From a checkpoint of a small transformer trained on Wikipedia: some layers without attention.
Each number is 500 + 40 x the weight over its row's rms, rounded and kept within 0 to 999. Layers, rows and columns count from 0. Numbers have three digits each. The size before them is the row's rms in percent of the matrix's.

# layer 2 MLP up, 1024x256, rms 0.0599, rows 2-27, columns 0-127
112:493488534443497530459503546479530471456497437488452456519517540510449555532429415491473504481543525501544470500540511463485490529446486486467500452459545515507453539531461531469524492512450541566482498493491484512534507491494528466552511466429550436510523475409428521580507486512471437617587407586580512503519444492528507517423516517497512531485438584519480474414445483479526505492540
061:525484534480459490502516480482501474475514476425454445491555494433427525563503512504533447505463427540540458443501511489464462581501539478512441445458479592469515445517488480480515458516459448523447509513486478516553434524491513487485495525523499560459496499518501507490470513477440409494495394570535475453479463440510489504486431503454501568502565546597483482471448527491531552501596
100:506517514534498511471551518455510454466502516460535489444527383442467555565482552515570523453488445480453512431493525468495374500479564474515516515546525613469540584493515479484484470490577519486367514488495502470508521550376546487498443516498506543548504462438492493411421475474442511490503460519516504481417498557532497511506467511514603526443452507510503536533485481467421569505537
049:490421504495467564507497480588512474457455479476466471458550490386529558567471525537645418472474466502531558512520481533422464510507519510504534522496522532459502563491466489478511477493460502467467476593516514552521467484542546483451506490484508484436493533503409538492489513504466517536533354567558480440446517514492515457469496525406508494523506479576483444471464464509538475525507
069:543445465525491529449535474515428537529471508486526565526487565429479537601461532482503454494527465528502586495472477553383472504505536520476501515472440477420511544548473450509550518575489526422501515462487454563529444430541503424533498482544552496446430489519495518485522490521460512516601416581539545446509550517497496500480551513464492495562559550515489448528478471484494472490578
111:441508518463484484544475469585505431478524540440534525505521484487521437496528432516525478460609504527559492522463497584484529511433478486502500474469523468514478548493513471488557603439483590424560494593507502588516490479484519462460550520503495555464492504429464532452561514489535491533479546549482512483505487546486500555543413577472438485572499517541485501534434506529506528519535
101:456483493554406530511481502481505488529510482519451460425590475447401542536502563483463464543497455516463550486462460489511458467507540413500430486511547554512554541547498542500517454485510485506457457486544516542564481478470482464485420406532486529478456475518554458624416505495513471487534449478503516489464522500493582493517499481452554419544527476536417523555447498558553496522580
097:461492506539474502495503557478531531541463519461386494466593497456474479534482438533532433508466455555518483497584468544472419480554481479542500532439473491491469480628548539482437547521484512406527547488507461596438501459482477448499460473522539520500494520517489527479475492535494500507406497486511496473528540416481419485582529558492488547509539491489523438465449493524470537603553
113:504497467506517516536526555565542432482502452492524438531541496484578525442557591441445507527547488497454465457505546522495408505393521617504517505534441498445491501510496507519447499480514505508475510550463508559531483520418492466415562448460535489484490491465487477491459578491555567589507461555497577490415477447459453474502454490502543474536559483488521520464505534502511539482529
117:430470504515518502478439461533428527539538471502475418574494449488547445519584449537542490460512511486433555490511550539466439453420506498497535416502528506514468432540457542426507457443502536443537561481570526560503516470488533468577548537498487524492480462555521491435499519495503542471511500510519515509488507525527415476485484461491602482509518463547437505564513492547547518536468
080:458494522516471524545519498503497455428470474501516503509539473423475528564498484531497421514492480522499476476493464500433449493481480489434523469487517587526473485556498504483527547460501398508411513502468414494464411449444535543453486566462512448501491494542462467428482495462462484538487441548501458439449515464515521512524534548444486493482482545538470415510406476531519491503562
111:552465531540431510564611525529479379541541512481553546535585494474521472512434431447456463492530446560525495469551507546493556450481559514457543481472479474535534466509501480475528488518510474426490510528544472550479461542481483550541503468438493511494482406448487447474453529499491534483441435480571501464563465455541475500492503482468444347482460519532482428489555475443507463473568
098:528425501500499489571468432481509507459541487511454501563466470466550440459461535499480469492515507421480636421545450473469458511502478514461428506515481541542450480494591520428522515502409486405499493489491504503464464542476558464462452469538565488512540485529506506458442430400518507512481495540507513478454470469539477471533516483464512453538487526531477488540465494569468477515492
095:597534472516534503515504494467462448474513485525449510466574517472527519521520539545473454472479409455449577501411516528510488499478518486495492479518538583465492490518485485553517486485545526505494527575436547584532462472440516442516431409477509510504465523511487560555515519500535463550513497569579496500495505471513533499570471464481510486439553453580500454584509506549514544514563
114:522583493542506479513502517534537474429465461505501478478564469456509414432439546453479466503487458493449510446562449538468479505527530471485490465537508488494489452484452578533451559433510503430469501500408579522526477561570516521489456498476396475509541484493488537527480539482519480453516431540505541476530503472410421428424461480486491367467466525529504526551472490536453498538492
097:470394497546466530542449548518499446492456512458465495496554534463436477562468528445463448509454507573413551504420569481489484472446519454523454444517524516487460493548466532513557520503492492535436582511546470490548481507487448500533380457559545466485530520439551495471488529523527483500466477490478566475520479445537506528560556513495525535506504497476489473550465507530473537536470
097:507505534449432545458444453539406458564426515466514505559531482431513522547498416463460487466521490542460460435477547482477455548539566467472533413523492484547422497508497556439523522511555455506488492544544457541520484490524468501542467450492509438478511489558449544446511539454522512494468502582544521434471533502588481484525458572472487506477396534449457513453532503522541478532585
098:493444484522443510517517521588491499439499491478533488551521500461453490542494471476422446465528470576408538533485515522511450497524561523517489363494456487519509479444530507469482538483610432455458548631474523487452476558449527473516457464439431522492445554502541485458474547451458520569500495539484546443497456504463506515495418576468491490508475605398521518541522487576494467558528
103:566513529540522481511540496430531417460477498531523443487592517500497439516493551581537496485431536548511556412508481487474513499542460516479455504507518547409578589485490490516460448491451548484411499487478535519574517536521458504488524481500469495523456507505469487460522518430495529579476486522463531473456506518450530503493515510511573509457521450463437462420515532491480538477492
099:516423511417404553561446539528466455479474444481467469485586452470527526522409532501507469493455440485475480480480511484494493474514520560561485430495468552488445538533468482543534507541544475503502472570480482488518407502566467457510501514496488476481545549566476545431525562521513522561522482540527583453472463509477512486498447487444472520535519627499476536504555546555457521571544
096:583572491494598514498502478517503502414458501485490500575563424448479416516561513508522486445504509565516492447545548524480449562522462511478407439524582506496466500488545570433464550486464461514451504588436488518488468543471585462496467464500429462503499528468472503518485483534438483527509448495494524469451493511455463467479508469489530474527573486492544447429470474539528478468475
103:580437521565399562570525500538502489521519557408508507555483491480471527502511549532569492443485499514463532489489420498484495538507502493526506445502579530486446544458505471516535492461481563551547487520390476528445489493539482438533503489487514580466393503552476519485518505459497427494569515517580478515486444467469498455459428572504486503532486541605532461508527487550542507531483
098:475474531491514504546562526380588527409507517511491466411495508466453523452503432587534470483455475529529507450530483588469541608585516520553465419490463494535576508511512464538511508426502519532464553567461489522544459472515498504533497480479486497531510492482555522443500494575545527505447501551481448440511464559484531486482514560514524518538529466530497492510518532509479558526454
095:528476529522457480492510472452466513462489500544431489508544550463504548523430495534571456409513519594497495534484464517493559488451548447480529554461421518537466468537480514515469480579497506507478490558495444503530429452538560493436579482469516529491475536444531519467503523497517518441537502516544475447461528542549584517562485537440424477510486477512454509576504473549538473557506
108:471421456566577513544534551510461488440460525500516498461518481455448470530571476516499455502506460548551524462441435506489455465498578452459512510486497461469496453435452484541548517481542430490501488575450490481435509525565477510520491561511529534460531555555583545541498470514526534486464470573518492495433474495458513488558468537460492373535450504554400451467534469568473497480428
103:464531506510413520530500482498541478486466507488460360548564472491406561544483479556561477484502469546544467499533546551512460521554487471482479484479514565444552547529453481430497480528507414543497532553414541513484546518529517499489548549582575510459494479508448459502467476532411453532602452490522500489454502480472465526612491475516550543540542517530539503488507415508480554538599
# layer 2 MLP down (transposed), 1024x256, rms 0.052, rows 2-26, columns 0-127
110:542452484473633517460583468527564544444525484511582513524463535489498513489488439519466520475487480486588551493517480539475494524555529397488556572553482515483523558435501498547569536490525523495550502545476491574478469434475489455485547583462501507534500438483476450481519481532476524529516484520484348478557442515527499504421500523503501531439507554450361485511421513477487519565498
046:436441519506518472476534520524560435523447483485611437465388498533527498493546463528501570512506516492505511491524482508485468477466573502428465443464498518518486479493503507480457517478600496477643503548481500466469544520538460489500615507480568484496506488488473501504531487484540523500439497504471444553475484514418514536491459546506452470449515446514433471446402570426477561522444
099:468512483497516512508509531493535511515481510418579511506480393522515549508468565509566542466475496432462528479531464536535476505483539487503534522516536469526491549518505475508440439478585530518470520522549465462489550564485500516507514540474508458451502516429534476453514450430466518478558546448506512520450555500546569533487546554512463562386423470453465531473500490488434559514454
038:510515467528495499455511466544569525438494600542521519559454595465507523472433463418563457525459545508478522502501486569465581490501496473514521581499555473499433540505476477499533472474471500466554547489537528483531538496435410468480448528475545508489519460576569540481526509539524491485511499387545490604515476495483508468536435471586528465498493440522492463452480580502486445517525
075:484508472574487523561487508475439483439529541525472459425464505559521466544500511518525464524470523469471523503495469450557546466510492539524474520523435468422485471432520481499483515522487484557458576462528554484463461515447570511523482479436558495501560475466505540473520593487531576537463546523544522487461531495482528464493508534443503415535574429472543555537483541487556516449471
116:511472426452458472518462516589462492564504480458454486546492460501406529493465583542504469487436501516506578508517531504537526468406521489512502509536537460482532563414477466504472533475520436566583454501504505513490553490441442531472486437554537473456468491518525487487493509541452460520549519440518476515465586542472489485485484459546427577530503511474459521499450454539528449519538
101:454451499524452482430463469546585498494506514548502456509422544522480414482544474499488527514528488514531467435550475510501522424446524425446552518476570464533480444493499483458594458471536563547484463487557517494518490570538479543481508523485521465511513477529539478554476464529545534457498508491490559555496559502459535544478515501563446523520464454463521524568496484533494540486484
097:504490491494445477574471496501541509484465505467530495531512591546425536459553472505482504502512524511508506527506516493506546582558414463513569534482536502472526500481566482549514502505423537509527504470539527487533530457547483490562491503497490419502538454562476463431561470466547515482534548501496468504623556503487475535499514509477490530538441500516547498479516494555451497469506
109:521490470531556493540457525565523550482514549470550481567498495505544456457553512526424531516511455502519425469498497502461460488469520523458568596533421470493460498493501488511481495520498544460531496508518556494484520551476441463466509506461465450506438522458493411505467552455515523487536397567484549439475532395492411472522517537479507505508532485452555447499540530527497497531532
119:508453459536552468396487454491488525494488544516494441527497453484479476517540358552509513451528499478457527501454515486506490505488500492516556518519503478499474594477443509518502463501577400513496544538488562441488514476586573526562533502524552526511527507586395522489520508543484466524477535491443444544461508536598514503472533487497467424442499462472477486536536478510500478429480
077:474557491501512571439491435478467511540506519455499490456481485551503501511485545524563497502463521517458529474519570484523514494478492585538475594513523506545477492489469493468530465470515480546491519489512520475511500486462557472434459490516531448462489474461498511511441474509499513472462539512464458566555556436565540450472607465510408528539449564482518527487453460497528464473505
112:515450536435501496508562477476555545508495546480564503619472498506493586448439469504528539492556471480532544531558481538530505466548500512541520484525482510515538507435532498462540402524494483484533496480548533500469486497513518539491452513500428441533476405481475491469515471526549473509467491481489482525560501546559464507483538425509427410481426470463463511549503462471469473442445
095:531457475508442463487459493563535535544567556497484528520520538541499473498505530461450519446553478436490464547460564538517531495429519550424507447459523443544422477534470477420482505503443442527466472512558472552507531573522500429538484469502506510508480478515516455549461445475501478465510481476463526553541508466431563478476522492469506539503438479484508528459491513476464412584516
093:485531531500505500475438509526472518571475582475574518523451487547569513531522518537509500479549501488489478589457506451566516465457484470521459530534526455473451555455498479507538508569455494523524540499542494519444514527463471511472478563543481522491466523520412448511570410636489493500453520507501508513575557560557529511452519523502413563512530545474594524536483501575460492512476
113:451563471507533475471474451458635536520452553530512506497506496541493448423497583489476419527486454399481371490522491501527541491503538438524481504510558441520559473496456546448493581503474524492461481486487494474515554521584492501529448510502495516472534456493496511537460509515506464470514494415451547520533525548482505517485541474529468524459419500499475547503428512542513420484491
097:476444500494490524507463482472526485419503539496573531522503483512469530544513617504520525496527516520431532470479414490539537406522572505595455500539547479519487538456479473596466454443545517531559550473536479507516474464475518494532422521520535548461530559535572474464503501479613490478422506579514482462529499545578463527552482551425445405535512489521526519508434489469542512508507
098:469553515453469461498480542540573545555446514494597492540505500492356500520526533495548538473455448492528530495461451458539481413570377519574494537536491406543492496479494511500529519486527497542483479547458503415450483443526462523567518531483489501543524518524501477451576522520530512538513518487536480518466507516513529470454495468533390519457554522498538478520518604532488513479504
096:464483515469489484501477480504458520513465496501538487500566437512441579490507469475465546465483490498534482529520482501590495460489488497536456548499524438515482528456488459518544476462533462507540520570483524515373483466531482612561470566477436554502508515509511450481495481513556501456453562493469485532570515402461459561492517476487490416491471512433575505461518420536460483488557
102:601472550590568430548482485442484467534482517487575509551532499507484479489487519542519465484442576566514499500500534466454533385505535474478527495504530488422543574527466450567501507531559478525399517490464541487560551505506454446438526524513404514541441539505518493481520554487491463526539441531502551554484495508515527540454521479506531472472560497478480449427464496460515503507510
099:462448536439501436511424559464556540514478486504514500532563515535454455393456476491519551503406444486565494495539461460491500481523500510563492508522508478493471479456510432476526592433573592561507522552505521422494413454540447575504554505512452513521543484445476503471521547482581526518510478519479484493475563493461489503453441462524442470483470521515500481488446593529472462522522
095:519552482500514473464493511515462618460524529541491599543562513494523577488542511511528485582524451449494462473505508525511465506507430479535449486499587481529425507548517530520495534469483511497440507519503384486486581435477459506526532512465448475484491539501509501451433473541495480509470521523585487495481504539494524466551498483448523552506518519512450513468512624578479443414540
107:563585485519532499494497487481516507515542508442544507529485569514470473561585537494473450529569479463532500595500503514545501509487576485537546537530527461463468470507468502483489502482455513394542502542525492487535573480543460482503553514487472557493426530547515577442504544556511463436550513514518501467512458501535479522497492527521485547516473447497495498516493505480486507474472
100:467445521454530510457466515525476510503485548473506444463496475507459579506570584530498525468444542514515555496520487459497550515512501427476540511547513491504584525478499544487538493522564471604521527543486516512479535488561461424551443589530572513500478444478452433578500524492519390416521522498513493524550495519512540555536567481563450500490517495513533538512489412478470530495471
094:448491519480468481461484467470450517522534540527555455538530483433589560500540491509535524549522506503560471496477486535604491529454496467564442574490523496442524541482509561506514428499525461538480483519503562495481482511548492502460494543465543442519556485488549495501467399487499579494528550501494473519513422541547482551361500495463496517450486500534471550467438482600509490457429
112:494558492524493488522475444498437481496502486502526563450507600520509534477442515489520519453573507465452511596493459472506510461495436474510473472488514544466525377534427519489535479488547455575523484469479551445468457493513493499570505491489443507502518546518465519551508476514605526479463441539500485537486488486465462499478521492530452499489475402425431495470442499520483497479467